config = dict(
    num_hidden_layers=9,
    hidden_size=512,
    num_attention_heads=12,
    num_key_value_heads=4,
    head_dim=64,
    intermediate_size=704,
    vocab_size=50257,
    hidden_act='swiglu',
    norm='rmsnorm',
    norm_place='pre',
    norm_eps=1e-05,
    positions='rope',
    rope_theta=10000.0,
    rope_fraction=1.0,
    qk_norm=False,
    attn_scale=0.125,
    bias='none',
    tie_word_embeddings=False,
    parallel_block=False,
    init='uniform',
    init_std_qkv=0.0175,
    init_std_o=0.00336,
    init_std_up=0.0175,
    init_std_down=0.00351,
    optimizer='muon_variant',
    learning_rate=0.00131,
    beta1=0.95,
    weight_decay=0.42,
    lr_head=0.00479,
    max_grad_norm=2.0,
    warmup_steps=200,
    schedule='wsd',
    decay_fraction=0.83,
    decay_shape='sqrt',
    final_lr_fraction=0.0,
    batch_tokens=[65536, 131072],
    max_seq_len=1024,
    doc_mask=False,
    train_tokens=478000000,
    max_steps=5216,
    dataset='wikipedia_en',
)
Each number is 128 + 24 x the weight over its row's rms, rounded and kept within 0 to 255. Layers, rows and columns count from 0. The size above them is the row's rms in percent of the matrix's.

# layer 6 MLP up, 704x512, rms 0.031, rows 188-196, columns 0-255
size [129 110  96 110 101 102 107 104 104]
[[131 100 125 163 136 137 147 128 128 149  99 157 134 106  99 108  96 126 108  90 139 138 139 119 148 183 125  74 133 115 128 107 184 129 106 137 119 157 162 131 132 158 123 118 100 116 125 106 144 141 137 127 116 115 111 110 106  78 119 158 103  87  77 152 227 136 134 132  79 123 164 147 137 136 171 128 149 162 144 100 139 185 143  93  83 123 139 134  59 137 125 112 128 160 103 116 144 145 159  67 138 167 138 120 134 148 156 131 172 142 143 138  86 125 149 137 130 132 119 131 104 130 126  88 103 116 118 143 190 120 151 138 155 156 154 136 130  99 163 146 153 119 149 102 113 155 162 125 145 138 104 116 138 117  94 118 133 117 165 120  84 162 134  93 139 126 100 121  83 135 165 152  95 101 122 122 102 122 132  99 131 136 122  87 131  95 142 119 113 140 149 125 207 173 117 137 105 123 115 132 156  73 138 156 119 168 133  83 140 127 136 131 106  90 158 167 140  92  97 118 106 112 109 117  79 139 109 160 122 136 107 130 138 161 128 144 106  76 172 105 128 103 132 138 130 137  82 148 136 155 107 120 131 150 121  95]
 [120 103 146 110 126 112 126 141 108 102 136 101  82  93 122 155 144 125 122 155 127 165 165 149 138 119 124 131 113 170 114  89 142 153 126  96  97 102 137 154 135 113  99 116 155 112 141 144 155  92 133 120 113 143 133 117 181 133  99 151 145 160  96 126 138  96 102 120 113 120 138  77 102 128 118 117 104 132 159 149 119 143 140 111 126 102 142 147 137 128 131 131 154 137 123 131 113 179 121 133 164 127 169 137 100 124  95 126 152 132 154 127 124 163 110 138 112 116 114 111  93 110 119 119 167 153 138 136 100 149 109  86 141 109 110 100 153 139 129 134 110 138 140  98 152 127 121  95 120 121 126  91  88 190 116 129 106 120 164 159 120 112 135 123 147 156 127 107 136  84 124  88 135 136 144 120 107 133 146 130  98 134 106 153  91 154 141 136 155 154 120 141 111 140 100 115 156 131 139 117 119  88 112 100 173 126 121  81  97 144 157 151 117 142 116 173 159 111  87 151 162 128 137 131 137  98 128 146 114 128 167 108  91 110 119 102  81 112 106 123 126 107 145 142 135 108 124  86 139 120 139  97 125  84 149 152]
 [141 159 102 129 165 120 138 156 140 140  86 108 115 178  94  93 119 170 145 129 100 120 121 152  92 178 115 111 140 126 124 179 137 147 162 138 136 144 149 153 154 162 155 168 130 158 147 150 102 132 149 133  99 174 114 152 111 164 171 121 119  99 108 150 107 161 169 137 146 145 116  93 143  98  97 124  96 154  79 170 181 129 140 120 110 140 138 162 133 135 141  95 153 143 123 182 145 157 125 145 126 135 123 126  77 129 138 138 137 142 137 102 128 107 140  98  93 182 126 139  96 165 155 157 174 117 138 140  91 147 105 158 125 138 118 132 118 157 114  98  96 149 134 144 126  89 147  81 113 162 118 121 108  92 121 145 123 127 154 101 109 131  60 140  90 132 141 171 114 161 119 124 113 123 114 128 116 161 142 141 123 111 144 135 147 136 166 116 130 108 174 138 143 191 131 129 106 120 124 129  92 139 124 133 100 144 151 103 157 147 155 189 122 152 113 103 145 156 106 117 121 167 109 146 123 169 136 195 149 128 140 117 144 161 129 145 162 108 161 134  86 136 144  99 135  91 109 134 128 160 110 105 157  98 121 113]
 [128 109 100 146 137 107 186 173 146 108  98  91 119 100 177  91 108 122 161 138 116 123 109  93 104  92 118 132 140 129 132 164 145 100 162 116 172 127 134 131 102 104 115 135 123 161 125 104 116  99 153 135 110 124 120 171 124 102 137 115  99 207 134  88 153 138  88 101 140 107 160 174 133 138 109 128 114 107 131 104 114 129 114 135 130 106 175 121 184 149 140 154 143 127 128 135 122 136 111 112 130 130 145 115 147  74  96 131 103 132 142 127 119 131 162 139  58 151 158 149 124 159  99 113 167  98 168 118 111 131  94 100  60 128 148  98 113 146 128 148 110 170 141 129 167 140 132 161 127 147 145 151 126 136  98 141 133 123 136  85 114 111 136 116  94 130 133 120 119  97 167 140 138 156 178 155 133 155 116 129  71  78  94 119 128 144 118 131 116 125 132 103 157 142 137 106 111 135 175  92 124  93 116  90  83 115 129 160 146 114 159 148 103 154  97 148 101 100 147 133 161 119 153 150  98 112 109 142  86  91 106 133 110 131 165 169 144 153  90 158 118 157 126 115  93 126 114 122 147 133 115 151 123 118  96 125]
 [ 88 127 123  91  98 104 129 151 145 111 144 142 162 164 163 101 116 112 147 118 125 133 118 119 122 161 137 113 132 134  99 167 103 129 119 106 101 116  80 157 154 163 152 138 141 122 143 138 117 137 118 135 153 173 117 144 148 173 138 124 120  80 167 116 150 162  80 148 150 148 140 100 162 145 154 133 124  81 129 113 127 115 144 168 156 144 111  93  64 127 147 144  63 127 109 118 135 129 137 153 137 148 113 137 179 108 155 116 172 181 113 152 147 157  91 128 141  88 118 181 100  88 168 120  73 122 135 147 137 109 150 150  85 149  95 174 127 109 151  76 111 139 122 143 104 102 131 115 121 147 106  92 110 145  95 111 145 147 141 123 131 112 100  99 155 169 109 132 147 118 130 153 136 140 134  92 148 120 133 146 156 156 114 128 129 108 177 148 154 121 130 138 151 135 119 109 116 116 109 160 125 143 141 114 179 144 170 129 150 127 144 143 140 131 150  91 135  90 160 119 114 174 106 137 101 164 126 109 134 122  93 155 109 127 155 125 138 140 131  91 126 156  76 165 131 104 148 147 119 117 190 140 148 121 156 122]
 [136 155 131 118 150 146 119  86 130 151 113 150 148  82 115 127 134 175  81 141  99 135 128  68  78 135 160 175  81 126 139 113  88 108 125  73 113 120 123 162  64 166 133 135 143 116 141 136 113 101 149 146 152  99 107 111 109 136 157 145 146 130 100 144 148 135 113 138 136 100 128 160 130 151 125 136 141 114 117 135 144 187 126 151  88 100 183 130 119 148 125 102 166 100 123 162 130 118 127 128 143 122 136 158  93 132 132 109 123  93 147 122 100  90 132 136 133 116 137  98 154 114 114 128  97 163 145 120 147  95 125 111 148 119 154  76 154 138 129 157 143 107 108  90 159 136 213 161 118 141  85 135 139 123 131 135 130 131 110  98 132 122 138 127 138 118 146 151 180 113  91 138 119 129 180 127 158 153 138  81 126 160 138 100 177 145 154  96 162 131 180 110 128 161 135 127 101 111 146 140 145 131 153  95 133  78 168 104 134 102 143  83 117 131 162 129  85 117 155 140  83 104 111  97 134 148 142 113 129 108 161 100  95 141 149 171 113 139 127 150 128 135  76 134 120 104 172 126 171 164 143 202 139 135 166  92]
 [111 129 113 131 125  81 129 128 122 189 154 159 132 137 106 133 125 162 148 138 181  89  95 133 133 157 146 161 125 155  97 139 155 102 133 147 103 115 161 121 144 123 167 151  99 115 110 126 107  94 124  99 134 109 107 136 120 151 152  98 127 127 123  88 121 131 104 123 136 104  84 121 129 115 180 112 112 131 154  91 139 112 137 149 112 185 130 123 129 144 104 110 147 114 104  96 132 118  84 128 125  91  88 137 141 154 106  95 153 161 132 101 114 115 172 122 127 133 113 115  97 107 141 122 166 148 151 105  93 132 127 170 113  99 126 166  92 207 134 143 130 188 120 173 114 116 124 113  96 143 140 127 121  73 154 131 135 122 142 131 164 124 165  83 165 105  97 123 144  74 126 154 121 124 116 109 149 177 114  99 107 113 112 116 125 127 108 133 120 147 155 134 150 132 159 134 179 127 184 113  96 128 151 129 161 112 126  76 129 115 136 131 145 145 131 162 105 107 137 207 126 125 154 119 120 140 118 150 139 117 101 129 149 103 115 124 145 121 121 129  93 144 132 130  99  95 139 121 157  97 128  77 106 111 149 164]
 [154 141 141  97  95 120 101 137 152 107 111 159 145 106 115 103 179  91 153 107 110 132 150 153 139 142 138 105 148 136 107  95 129 119 141  80 143 115 126 124 113 164 140  93 136 141 161 108 147 131 113 133 137 149 150 120 116 121 122 130 147 138 109 144 124 135  89 149 160 120 141 141 136 188 131 130 113  83 162 125 142 160  93 136 162 160 106 108 136 136  93 121 101 123  87 134 118 136 112 107 131 149 110 152 119 104  81 100 183 124 106 174 119 125 122 151 121 108 111 123 145 131 151 149 155 149 125 155 144 109 145 136 149 164 134 119 186 139 164 129 159 138 148 109 124 119  92 169  84 164 124 156 136 141  98 154 142 120 140 153 119 139 113 110 137 151 180 139 100 109 126 119 114  94 133 113 112 116 139 145 131 115 113 126 141 102 109 188 114 116 135 121 160 128 114 105 131 113 131 157  91 119 121 177 125 152 167  93  92 124 148 150 119 152 163 129 139 143 168 100 161 119 112 113 138 134 179 161 137 113 126 167 141 131 112 134 169 135 105  88 124 154 168 129 180 123 105 143 140 107 150 146 116  81 124 142]
 [103 147  86 145 143 112 165  74 130 168 129 120 150 157 101 145 121 130 108 105 139 122 143 132 173 127 111  98 171 161 174  74 144 157 107 147 111 138  93 102 134 100 139 138 141 125 164  70 125 125 170 135 105  88 128 139  94 126 125  92 146 111 159 101 156 158 158  96  98 131 142 140 110 132 158 150 119 145 124 137 187  93 120 116 129 110 137 150  99 117 120 103  84 111 113 121 155 159 123 133 113 174  89 120 147 163 138 168 166  67 144 127 102 136 144 158 134 163  74 139 126 121 117 118 133  97 133 135 142  96 140  81 122 169 112 102 105 141  90 115 109 117 146 141 119  86 115 107 134 123 139 148 165 140 150 130 139 132 129 119 154 121 147 118 117 100 117 123 109 105 136 135 122 131 139 107 130 115 121  84 157 146 100 170 156  98 110 193 156 137 147 133 183 155 113 134 200 147 138 111 113 101 134 103 152 137 152 136 140 160 106 126 114  95 153 128 114 102 130 155  81 160 130 132 115 115 154 141 128 116 168 112 123 127 128  88 191 125 129 105 124  81 112 138 123  93 143 134  97 154 136 146 142 144 147 133]]
# layer 6 MLP down (transposed), 704x512, rms 0.0295, rows 188-196, columns 0-255
size [111 104  95 107 105 104 102 102 102]
[[132 164 115  76 104 123 151 168 141 135 121 122 147 162 138 117 113 154 125 128 143 121 174 124 109 155 101 169 151  95 125 135 138 150 110 136 135 105 174 104 128 121 113 144  93 138 128 122 114 152 134 114 121 159 118 128  79 144 104 127 129 130 148 111 195 154 147 143 108 113 117 116 160 136 103 127 113  85 131 135 120 135 175 134  97 113 125 116  81 115 131 122 129  74 119 157 112 115 139 145  98 145 114 116 133 148 144 133  91 155 143 165 165 130  69  71 147 106  96 154 143 123 131 119 107 144 164 135 149 113 120 157  89 146 163  85  95 152  91 156 104 115 146 108 166 153 137 125 101 103 163 165 165 112 170  95 130  97 114 118 122 117 141  92  51 122 128 149  61 127 137 122 112 142 128 178 161 107  89 107 106 130  88 107  69 127 147 117 125 173 140 105 144 162 122 129 129 101 156  96 143 117 121 107 135 138  81 151 145 114 121 115 155 130 117 115 117 136 112 131 175 135 145  88 217 135 167 107 113 135 101  96 118 125 102 142  63 152 125 111 113  68 142 153 125 127 102 162 105 130 142 107 108 137 104 137]
 [159 130 137 140 129 153 152 133 109 146 142 116 124 120 120  97 145 119 120 153 127 107 163 145 106 122 123 138 100 162 137 108 156 152 120 162  97 130 167 144 146 155 104 109 173 131  97 190 134 119 143 146 113 124 107  99 129 145 109 141  87 150  93 120 128 135 109 118 134 116 123 134 139 126 102 169 110 150 110 140 144 140  96 122 104 141 103 161 129 113 136 127 167 143 142 196  97 100  86 148 135 156 110 110 101 151 134 174 145 112 149 152 131 115 160 135 110 121 141  99 133 123  90  99  70 180 168 122 134 115 121 112  99 157 104 124 119 135  84 149 131 170 110 152 100 178 121 120 126 104 141 159  97 124 121 120 112 154 161 108 136 154 135 162  86 127 164  86 135 110 110 114 169  76 122 158  96 122  99 109 149 148  86 185 149 107 125  95 141 150 136 129 118  77 123 158 144  67 141  87 128 141 108 127 115 161 150  74 107 143 179 145  99 123 107 126 123 133  98 119 116 169 149 125 113 123 133  91 167 139 148 129  84 110 172  92 107 141 102 137 100 143 117 128  96 152 138 103 148 142 131 137  87 105 112 137]
 [120 136 137 126  69 143 125 132 107 144 155 119 153 131 122 135 170 135 104 114 151 137 142  90 134 113 112 140 121 106 146 127 101 121  82 133  98 149 178 144 123 149 115 129 139 111 142 137 100 102 120 136 153 157 143 155 118 116 123 143 131 154 132 108 140 156 144 135 128 137  92 116 126 138 116 123 113 127 171 112 122 134 142 160 135 181 141 105 143 120 186 138 161  98 127 130 117 113 124 137 146 123 125 135 123  93 159 126 160 136 102 131 131 113 140 135 161 124 117 115 130 147 120 107 174 118  72 122 136 160 165 139 123 139 126 121 135 142 116 143 125 107 147 125 103 115 131 164 138 155  92 143 163 150 135 185 129 100 107 141 127  86 127 128 129 156 141 136 111 132 155 128 115 145 152 107 112  96 153 158 122  96 117  89 113 127 111 129 112  99 146 135 147 133 118 181 123 126 124 125 109 131 120 147 122 137 121 152  78  95 129 123 150 129 180 103 122 123 115 120 146 161 142 177 103 100 118 115 121 135 108 193  64 144  91  94  95 140 125 108 105 154 107 150 113 171 162 125 119 141 126 129 150 125 138 121]
 [137  88 122 149 123 127 161  79 165 160 143 130 128  98 161 108  95  89 109 155  86 114 141 143 127 137  96 119 135 128 125 134  84  92  98 152  90 135 148 140 135 147 161 129  96 112 172 132 117 127 153 124 138 133 100  95 150  92 168 115  74 166 133 104  94  89 122 137  96 110 130 148 140 159 103 114  97 135 129 121  98 146 140 128  98  96 131  92 115  96 167  84  95 126 126 133 150 142 139 144 139 141 192  72 156 106 128 140 126 139 125 125  79 131 146 140  90 138 133 101 128 144  99 121 110 129  77 116 117 158 109 111 113 116 123 102 108 153 122 160 123 164 112 147 112 130 128 108  63 106 117 154  97 198 151 147 112 133 130 128  92  84 130 155 137 126 162 143 117 106 155 164 150 129 144 100 152 142  73  96 103 152 116 130 119  81 178 139 115  97 113  68 110  93 125 114 125 103 155 118 160 110 161 138  93 119 138 130 119 154 138 144 149 135  91 161 140  74 139 154 132  94 128 148 111 129 146 126  96  98 176 103 150 132 131 151 120 125 124 104 115 134 102 107 127 115 127 105 122  70 122 167 123  60 104 135]
 [144 100 133 112  89  95 136 142 174 161 158 109 119 151 180 139 108 122 147 137 123 123 146 109 132 128 101 149 112 126  91 147  99 167 157  72 149  56  85 145 142 190 136 147 142 130 161 107 136 122 150  94 142 151 137 115  96 134  95 137 106  98 101 100 108 118 144 137 134 123 117 127 119 129 108 110 117 128 144 107 131 114 159 134 130 116 125 123 172 165  95 126 106 105 179  94  95 135 145 132 126 129 141 197 112 133  81 157 139 128 115  99 141 106 157  63 112 128  88 179 111 111  99 114 128 167 133 169  80  81 138 137 132 179 116 115 115 121 105 117  80 144 135 116  98 154 156 157 123 131 153 110  80 130 151 144 107 113 123 110 136 100 153 113 146 123 165 129 124 106  90 127 134 124 109 110 130 140 153 119 127 131  96 106 132 155 152 180 143 164 136  93 176  61 156 134 131 141 130 128 153 138 159 155  99 137 137 100 129 129 107 117 141 132 120  92 122 137 123 125 104 132 107 140  86 140 112 145 108 132 144 108 168 143 102 111 153 150 145 130 143 118 114 146 103  89 115 139 139 110  89  72 119 142 112 138]
 [117 111  97 132 141 135 138 165  66 139 112 181 152 125 116 125 137 112 153 135 142 128 167 107  86 139 132 164 134 182 112 104 123 103 150 126 145 134 148 140 130 137 144 110 142  99 117  67 118  93 146 115 155 147 142 100 118 107 126 118 123 103 104  97 150 124 128 107 147 126 113 119 106 146  99 104  89 176 165 120 175 156 110 149 140 124 113  89 139 103 128 111  61 139 125 133 133  89 160 131 117 113 141 152 111 132 109 105 137 105 117  86 120  96 137 139 148 167 118 131 141  99 124 103  93 161 173 206 120  83 128 140 141 117 123  78  96 107 108 204 138 134  96 153 149 122 169 130  84 110 120 159 147 107 118 154 159 110 142 119 131 160 125 107 131 123 121 127 146 128 154 110 122 125 168 116 113 140 166  85 165 108 110 150 158 123 116 104 125 186 100 106 143  99 174 119 109 131  88 121 147 103 153 179 162  97  98 112 126 169 160 118 160 126 137 129 105 136 164 146 143 131 106 120 127 144  96  96 155 113 120 126  85 113  86 165 150 139 109 143  93 121 131 135 111  94 121 103 153 156 148  99  91 112 125 125]
 [130 139 124 134 123 134 108  87 112 144 152 165 104 108 138 147 113 116 158  95  99 156 135 140 145 108 130 134 142 144 164  99 133 121  97 114  92 108 101 138 111 178 126 139  92 120 118 116 121 148 162 126 142 140 108 135 166 110 131 103 162 103 105 121 124 117 145 111 123 114 147 168 117 210 186 125 169  97 126 127 146  86 157 121  99 141 154 133 139 149  86 106 117 127 153 107 165  91 116 150 174 156 149 116 145 113 112 156 103 131 136 188 139 127 155 120 111 127 118 117 121 139 120  73 134 109 149 109 115 101 138 139  92 109 118 116  86 108 146 115 116 134  71 114 116 153 113 123 124 137 165 129  91 137  92 184 157  97 114 158 131  98  90 123 141 123 125 116 174 161 144 110 112 168 106 114  96 158 177  74 123 101 109 140 155  93 149 129 128 143 138 108 102 119 169 125 142 122 107 105  75 120 117 124 146 141  52 173  87  96 107 120 147 132 144 105 159  94 108 131 110 172 128 110 118 156 197 172 131  81 144 145 138 141 138 128 158 133 133 128 107  78 123 129 135 127 177  77 115 122 146 125 124 134 146  95]
 [110 112 119 170  97 135  93 121 126 138 116 129 184 150 145  60 148  86 151 132  80 104 182 129 117 129  97 135  94 101 176 103 139  94 110 140 118 141 119 123 116 145 118 143 121 137 104  99 114 167  93 127 116 139 170  72  93 170 130 115 150  69 117 126 144 156 115 136 127 102 153 110 123  95 111  92 123  97 112 129 154 145  92 118 142 152 126 137  96 156 147 128 121 137 117 121 134 129  68 136 123 158 103 146 106 158 132 136 132 105 115 190 137 106 143 125 120 118 113 132 150 103 108 117 101 155 128 144 115 135 134 119 148 180  95 124 157  97  66 121 173 142 155  86  86  87 136 117 137 137 125 119 162 106 148 102 125  80 142 140 145 142 108 113 131 116 123 149 116 143 130 145  98 184 101 130 149 180 146 128 141 119 117 124  93 132 134 142 147 124 141 105 125 143 180 163 144 145 139  79 109 132 128 137 128 122 154  93 152 133 149 127 132 148 157 117 129 143 186 110 114 132 128 149 119 184 131 169 141 157 123 161 129 111 120 107 133 124 102 128 157 175 122 162 159 142  71 109 117 111  83 129 107 132  96 148]
 [122 160 144 117  90 125 163 126 190 125 146 126 129 114 108 123 103 106 128 124 151 121 114 140 130 135 157 108 165 140 144 128 135  94 169 129 133 100  83 121 124 105  95 113 116 143 117 138 118  98  88 133 113 148 121 130 114 140 172 116 120 136 140  68  88 136 141 116 131 144 112 150 129 174 158 169 118 122 118 118 167  98 109 104 138 139 152 127 147 120 134 106  96 124 145 133 130 166 149 149  96 120 138 110 125 112  91 132 127  91 138 139 150 193 136 120 155 138 132 136 129 126 123 130  77 120 151 156 131 129 106 129 145 109 117 114 159 148 152 123 120 174 118 108 129 141 136 108 147  97 149 156 117 113 164  77 137 131 178 104 153 175 113 124 114 110 153 131 117 125 131 143  96  97  81 179 147 123 173 123 138 125 118 149 184 148 135 155 127 130  86  92 129 166 159  94 128 161 107 139 118 104 123 106 139 153 159  94 131 168 102  99 156 150 163 171 131 128 104 107 150 132 130 112 134 139 154 128 111 134  91 106 107 164 133 143 128 138 127 112 158 167 100 114 112 111  88 112 124 188 105 150  98 125 119 108]]
# layer 6 MLP gate, 704x512, rms 0.0297, rows 189-197, columns 0-255
size [111  99 109 103 104 102 107 103 108]
[[126 104 139 143 125 116 165 110 142  89 170 105 116 151 130 142 150  76 140 144 127 102 130 113 117  93 129 152 143 176 128 127  78 182 125 126 134 143 135 126  86 187 113 140 110 146 157 149  96 164 151 147 101 144 136 136 139 118 131 137 147 130 145 138 110  73 157 153 146  95 126 161 119  88 108 160 168 160  76 114 156 111 156 164 172 110 121 173 144 142 181 103 131 122 130  94 139 129  87 153 144 138 109 145 177 168 115 115 142  99 117 102 130  79 117  92 146 120 152 156 108  77 135 179 128 156 146 133 117 109  83 130 136 136 115 127 114 144 139 135 137 172  78 122 154 114 161 125 131 121 111 162 138 117  96 135 135 101 122 126 128 126 129 138 135 182 147 151 137 122 147 131 101  98 119 155 112 132 149 114 131 110 154 137 109 117  96 128 165 154 154 107 125  85 154  99 152 150 166 136 110 122 142  98 109 160 124 171 154 140 106 140 102 139 129 102 139 119 134  83  93 142 151 139 136 142 104 168 128 191 127 131 161 164 147 134 158 160 127 117 117  94 166 143 107 117 140 131 110 139 146 156 112 136 129 117]
 [140 124 172 138 127 100 126 105 179  89 108 135 129 125 108 133  84 133 144 159 141 107 168 139 148 133 117 110 139 154 107 148 146 160 145 150 104 154  98 117 152 146 151 133 108 157 145 115 123 137 131 104 138  84 143 134 115  96 128 114 126 124 113 149 123 145 168 125 169 150 104 123 118 136 145 193 142 114  86 154  99 131 137 108 141 134 102 132 129 144 112 111 131  98  83 174 141 110 138 101 151 142 109 100 133 119 105 159 119  95 173 117 108 120 146  70 108 152 132  99 116  80 139 102 135 135 152 115 127 180 152 126 121 106  85 168  95  80 146 136 134 121 141 110 110 102 154 149  93 137 139 162  86  72 148 104 152 135 160 113 124  88 138 136  92 122 120 128 142 105 108 136 115 159 119 140 158 111 173 140 157 116 107  60  83 150 144 156 127 161 139 108 152 125 146 103  73 113 115 155 116 144 145 141 135 120 107 108 187 114 155 114 111 153 134 195 176 189  73  96 145 138  91  83 135 144 156 131 175 111 120  91 125 142 169 114 122 101 105 148 159  95 150  83  84 132  98 116 156 107 117 125 138 103  89  83]
 [144 129 188 146  85 187 109 100 123 149 153 134 131 161 132 118 163 148 155 135 149 151 109 167 151 142 142 135 149 135 134 119 111 171 149 189 108  98 109 160 171 127  86  79 131 153 158 135 109 150 105 143 137 113 116 101 102 155 129  99 154 100 110 143 102 100 166 126 110 170  87 108 144 120 131 104 111 108 158 127 104 111 171 134 162 138 113 155 111  92 122 113 145 138 133 114 100 138 124 154 104 115 117 109 110 127 162 159 135 145 114 107 103 127 116 115 164  92 130 127 147 113 129 113 109 140 111 121 141 165 145 115 152 146 114 129 129 160 149 141 102 114 120 139 107 137 175 130 141 139  98 136 143  88 131  99 131 107 123 158 116 146 172 113 147 131 121  99 151 147 162 124 151  83 102 104 143 161 172 102 183 140 163 119 138 100 137  79 155 134 137 165 106 132 123 117 169 127 118 125 140 143 119 123 154 119 130 152 119 141  85 118 146 136 159 157 148 140 101 117  91 145 141  84 126 131 135 155 153 145 150 131 110 144  98 111 152 126 113 124 160 126 134 149 119 144 140 136 124 170 113 109 140 139 157 131]
 [134 117 124 176  99 124 149 143 119 136 105 113 158 107 148 114 130 147 142 148 121 104  64 138 173 142 117 153 111 137 131 117  82 177 148  98 165 123 192 127 146 120  88 144 111 144 130 134 119 130 125 147 123 110 136  84 118 115 149 126 114 101 124 132 136  97 123 137 129 103 149 137 160 117 106 118 111 157 136 127 157 148  97 156 107 141  79 135 135 110  90 103 141 133 135 114  83 121 100 144 108 171  93 143 103 131  97 100 104 150 132  86  81 119 145 124 101 175 127 123 143 142 115  91 121 128 119 121 136 111 106 131 178 139 126 131 102 139  76 150  97 137 158 119 142 120 144 123 129 146 131 101 116 115 136 129 121 137  88  97 118 155 146  97 171 152 128 126 129  96 111 111 112 139 178  99 133 126 157 121 113 117 127 156  93 169 136 122 171  94 142  97 100 134 102 151  89 106 140 111 133 133 197 170 144 102  84 109 161 127 112 111 108 116 112 153 107 125 130  92 108 139 122 121 125 150 123 107 142 140 113 132 159  70  97 147 140 112 110 144 145 120 148 105 136 170 116 154 139 105 114 111 120 122  97 170]
 [138 153 144 180 133 123 127 107 123 137 124 166 150 123 127 159 134 111  98 106 133 133 157 134  94 133 136 164  95 157 146 116 114 115 145 111 167 136 151 150  58 139 142 106 144 126 129 125 160 122 103 125 147 118 105 105 132 116 145 115 125 139 118 133 106 139 118 114 125 113 148 127  92 163 107 144 108 130 155 130 160 176 128 171 115 120 108  80 128 117 154 111 117 126 171 159 126 128 120 134 107 123 123 140  96  98 173 138 102 105 144 102 132  75 143 135 115 124 119 115 147 136 114 128 127 138 166 135 132 115 125 126  56 136 151 109 114 140 126 154 151 128 150  99 124 119 161 136 132 132 125 166 125 143 151 155 113 113  85  77 148 127 102 108 104 121 114 143 163 133 152  86 107 132 194 164 183 165 142 143 162 151 112  80 155 142 127  86 145  98 151 125 115 144 147  95  95  89 128 171 144 122 119 131 137 108 114 114 144 107 167 114 145 118 124 140 120 112 173 128 111 139 103 131 143  95 120  89 151  93 155 176 109  90 126 149 106 123  90 165  87 131 147 109 130 125 156  94 150 149 162 180 141 138 122  80]
 [ 89 111 112 126 132 158 135 155 109 141 111 131 158 164 118 119 108 186 138 151 122 170 119 136 137 102 154 116 128 171  97 131 111 117 162 189 116  80 125 124 123 131 124  94 118 163 148  94 181 146 121 101 173 122 175 127 128 139 130  99 107 121 107 139  92 131 126 151 126 151  88 109 159 148 146 129 142 117  87 148 108 190 156 105 144 119 130 176 120 117 138 120 134 116 140  96 134 173 111 118 112 127  95 142 137 136 193 145 129 145 146 114 129 107 130  92 142 176 123 116 195 142 156 111 159 122 145 120 122 134 153 170  99 131 109  92  93 152 108 133 124 155 131 123 115 119 166 120 149 123 135 134 138 103  95 160  71 156 146 102 128 134 110 140 133 142 125  72 124 152 124 130 118 105 114 106 143 154 135 149  97 137 118  92 145  90 103 104 126 127 113 120 137 153 122 161 129 156  99 144 114 138 124 123 142 136 139 125 158 161  82 128 119 115 150 137 118 138 133  90 128 141 102 147 113  90  96 151 138 117 130 155 178  95 136 122 133  89 100 105 137  74 150 149 124 163 103 159 169 112 137 184 129 109 133 100]
 [124 126 141 119 175 156 140 139 152 132 149 117 100 195 148 149 120 185 154 107 104  89  89 114 102 112 134 109 115 145 139 103  96 115 138 148 132 114 109 110  90 147 123 106 123 159 133 152 130 143 118 139 121  60 123 138 134 111 108 135 114 169 104 115 115 130 117 140 129 133  82 158 124 118 155 103 137 128 146 132 131 106 143 122 131 126 116 133 139 133 115 115  70 131  85 149 137 182 107  94  93 131 144 142 119 152 112 133 128 151 117 147 137  89 114 111 150 154  83 157  77 164 114 150  66 140 143 103 134  91 146 155 111 120  97 124 112 126 173 128 127 154 106 130 146 137 152 137 132 121 113 122 111 153 148 155 125 137 176 120 141 132 120  97 111  91 132 147 114 130 171 132 139 133 100 138 150 120 117  79 145 130 137 150 175 162 124  95 117 104 136 154 125 138 145 155 168 153 114 136 114 147 135 125 129 105 116 120 102 143 159 101 130  92 109 136 148 110  77 131 100  92 142 158 107 153 120 102 137 136 129 137 119 146 106 124  93 158 150 117  92 108 110 120  98  86 132 135 114 190 127 174 127 183 124 118]
 [160 132 125 137 129  89 110 125  99 170  99 139 118 159 116 161 143  92 153 173 135  98 128 176 118 147  91 131 118 121  88 116 141 104 122  59 118 109 112  96 151 107  93 129 129 110 130 167 138 136 188 136 100  88 133 117 117 159 123 138 110 120 148 145 159 132 133 140 126 156 112 132 121 169 141  78 116 115 139 143 150 127 105 184 135  94 146 170 144 109 138 139 101 150 110 114 165  97 130 107  80  93 111 103 139 173 122  94 139  94  83 143 112 105 171 128 123  99 117 119 144 170 136 118 110 161 170 111 189 154 136  82 138 145  97 125 124 133 135  98  96 124 120 142 117 140 129 157 153 140 142  86 131 128 104 133 136 119 156 137 142 117 131 156 134 111 113 117 119 161 130 128 138 141 155 134 105 130 119 125 142 122 123 156 156 157 135  85 119 103 149 155 136 150  90 136 167 119 108 104 121 112 167 136 103 120 126 126 138 106 125 134 167 160 130 114 129 146 141 123 131 136 121 126 110 107 119 172 119 156 125 129 130 119 153 165 132 135 109 173 101 139 144 145  96 162 156 141 151 195 167  99 107 120 140  93]
 [103 157 121 121 158 138 117 155 134 152  99 142 137 115 115 151 137 149 146 124 105 125 183  97 142 151  94 133 114 134 109 121 134 120 176 100 125 163 107  97 115 117 139 122 109 130 130 132 112 131 117 120 162  60 167 138 109 120 153 115 127 122 166 136  86 144 116 184 122 123 118 134 145 137 147 149 140 137 137 127 101 110 115 172 128 103 161 136 112 145 136 108 106  86 100  94  99 123 131 124 127 142 125 152  99 107 158 123 139 126 119 134 140 124 135 131 125 115 101 131 135 158  92  79 163 101 188  96 138  94 151 168 140  76 119  98 163 116 108 162 108 167 169 156 121  89 153 128 117  76 115  76 120 118 117 100 133 128 149 106 148 128 119 136 113 104 148 102 136 140 107 110 149 130 108 132 101 147 103 108 102  95 173 128 140 110 131 161 133 127 136 114 111 122 141 111 120 130 112 166 170 119 132  84 123 151 134 136 121  98  77  88 119 130  84 132  99  79 133 147 157 138 154 107 130 141 118 146  88 127  74 158 121 106 131 120 107 112 151 139 138 120 132 162 100  99 140  96 135 106 126 108 116 150 159 104]]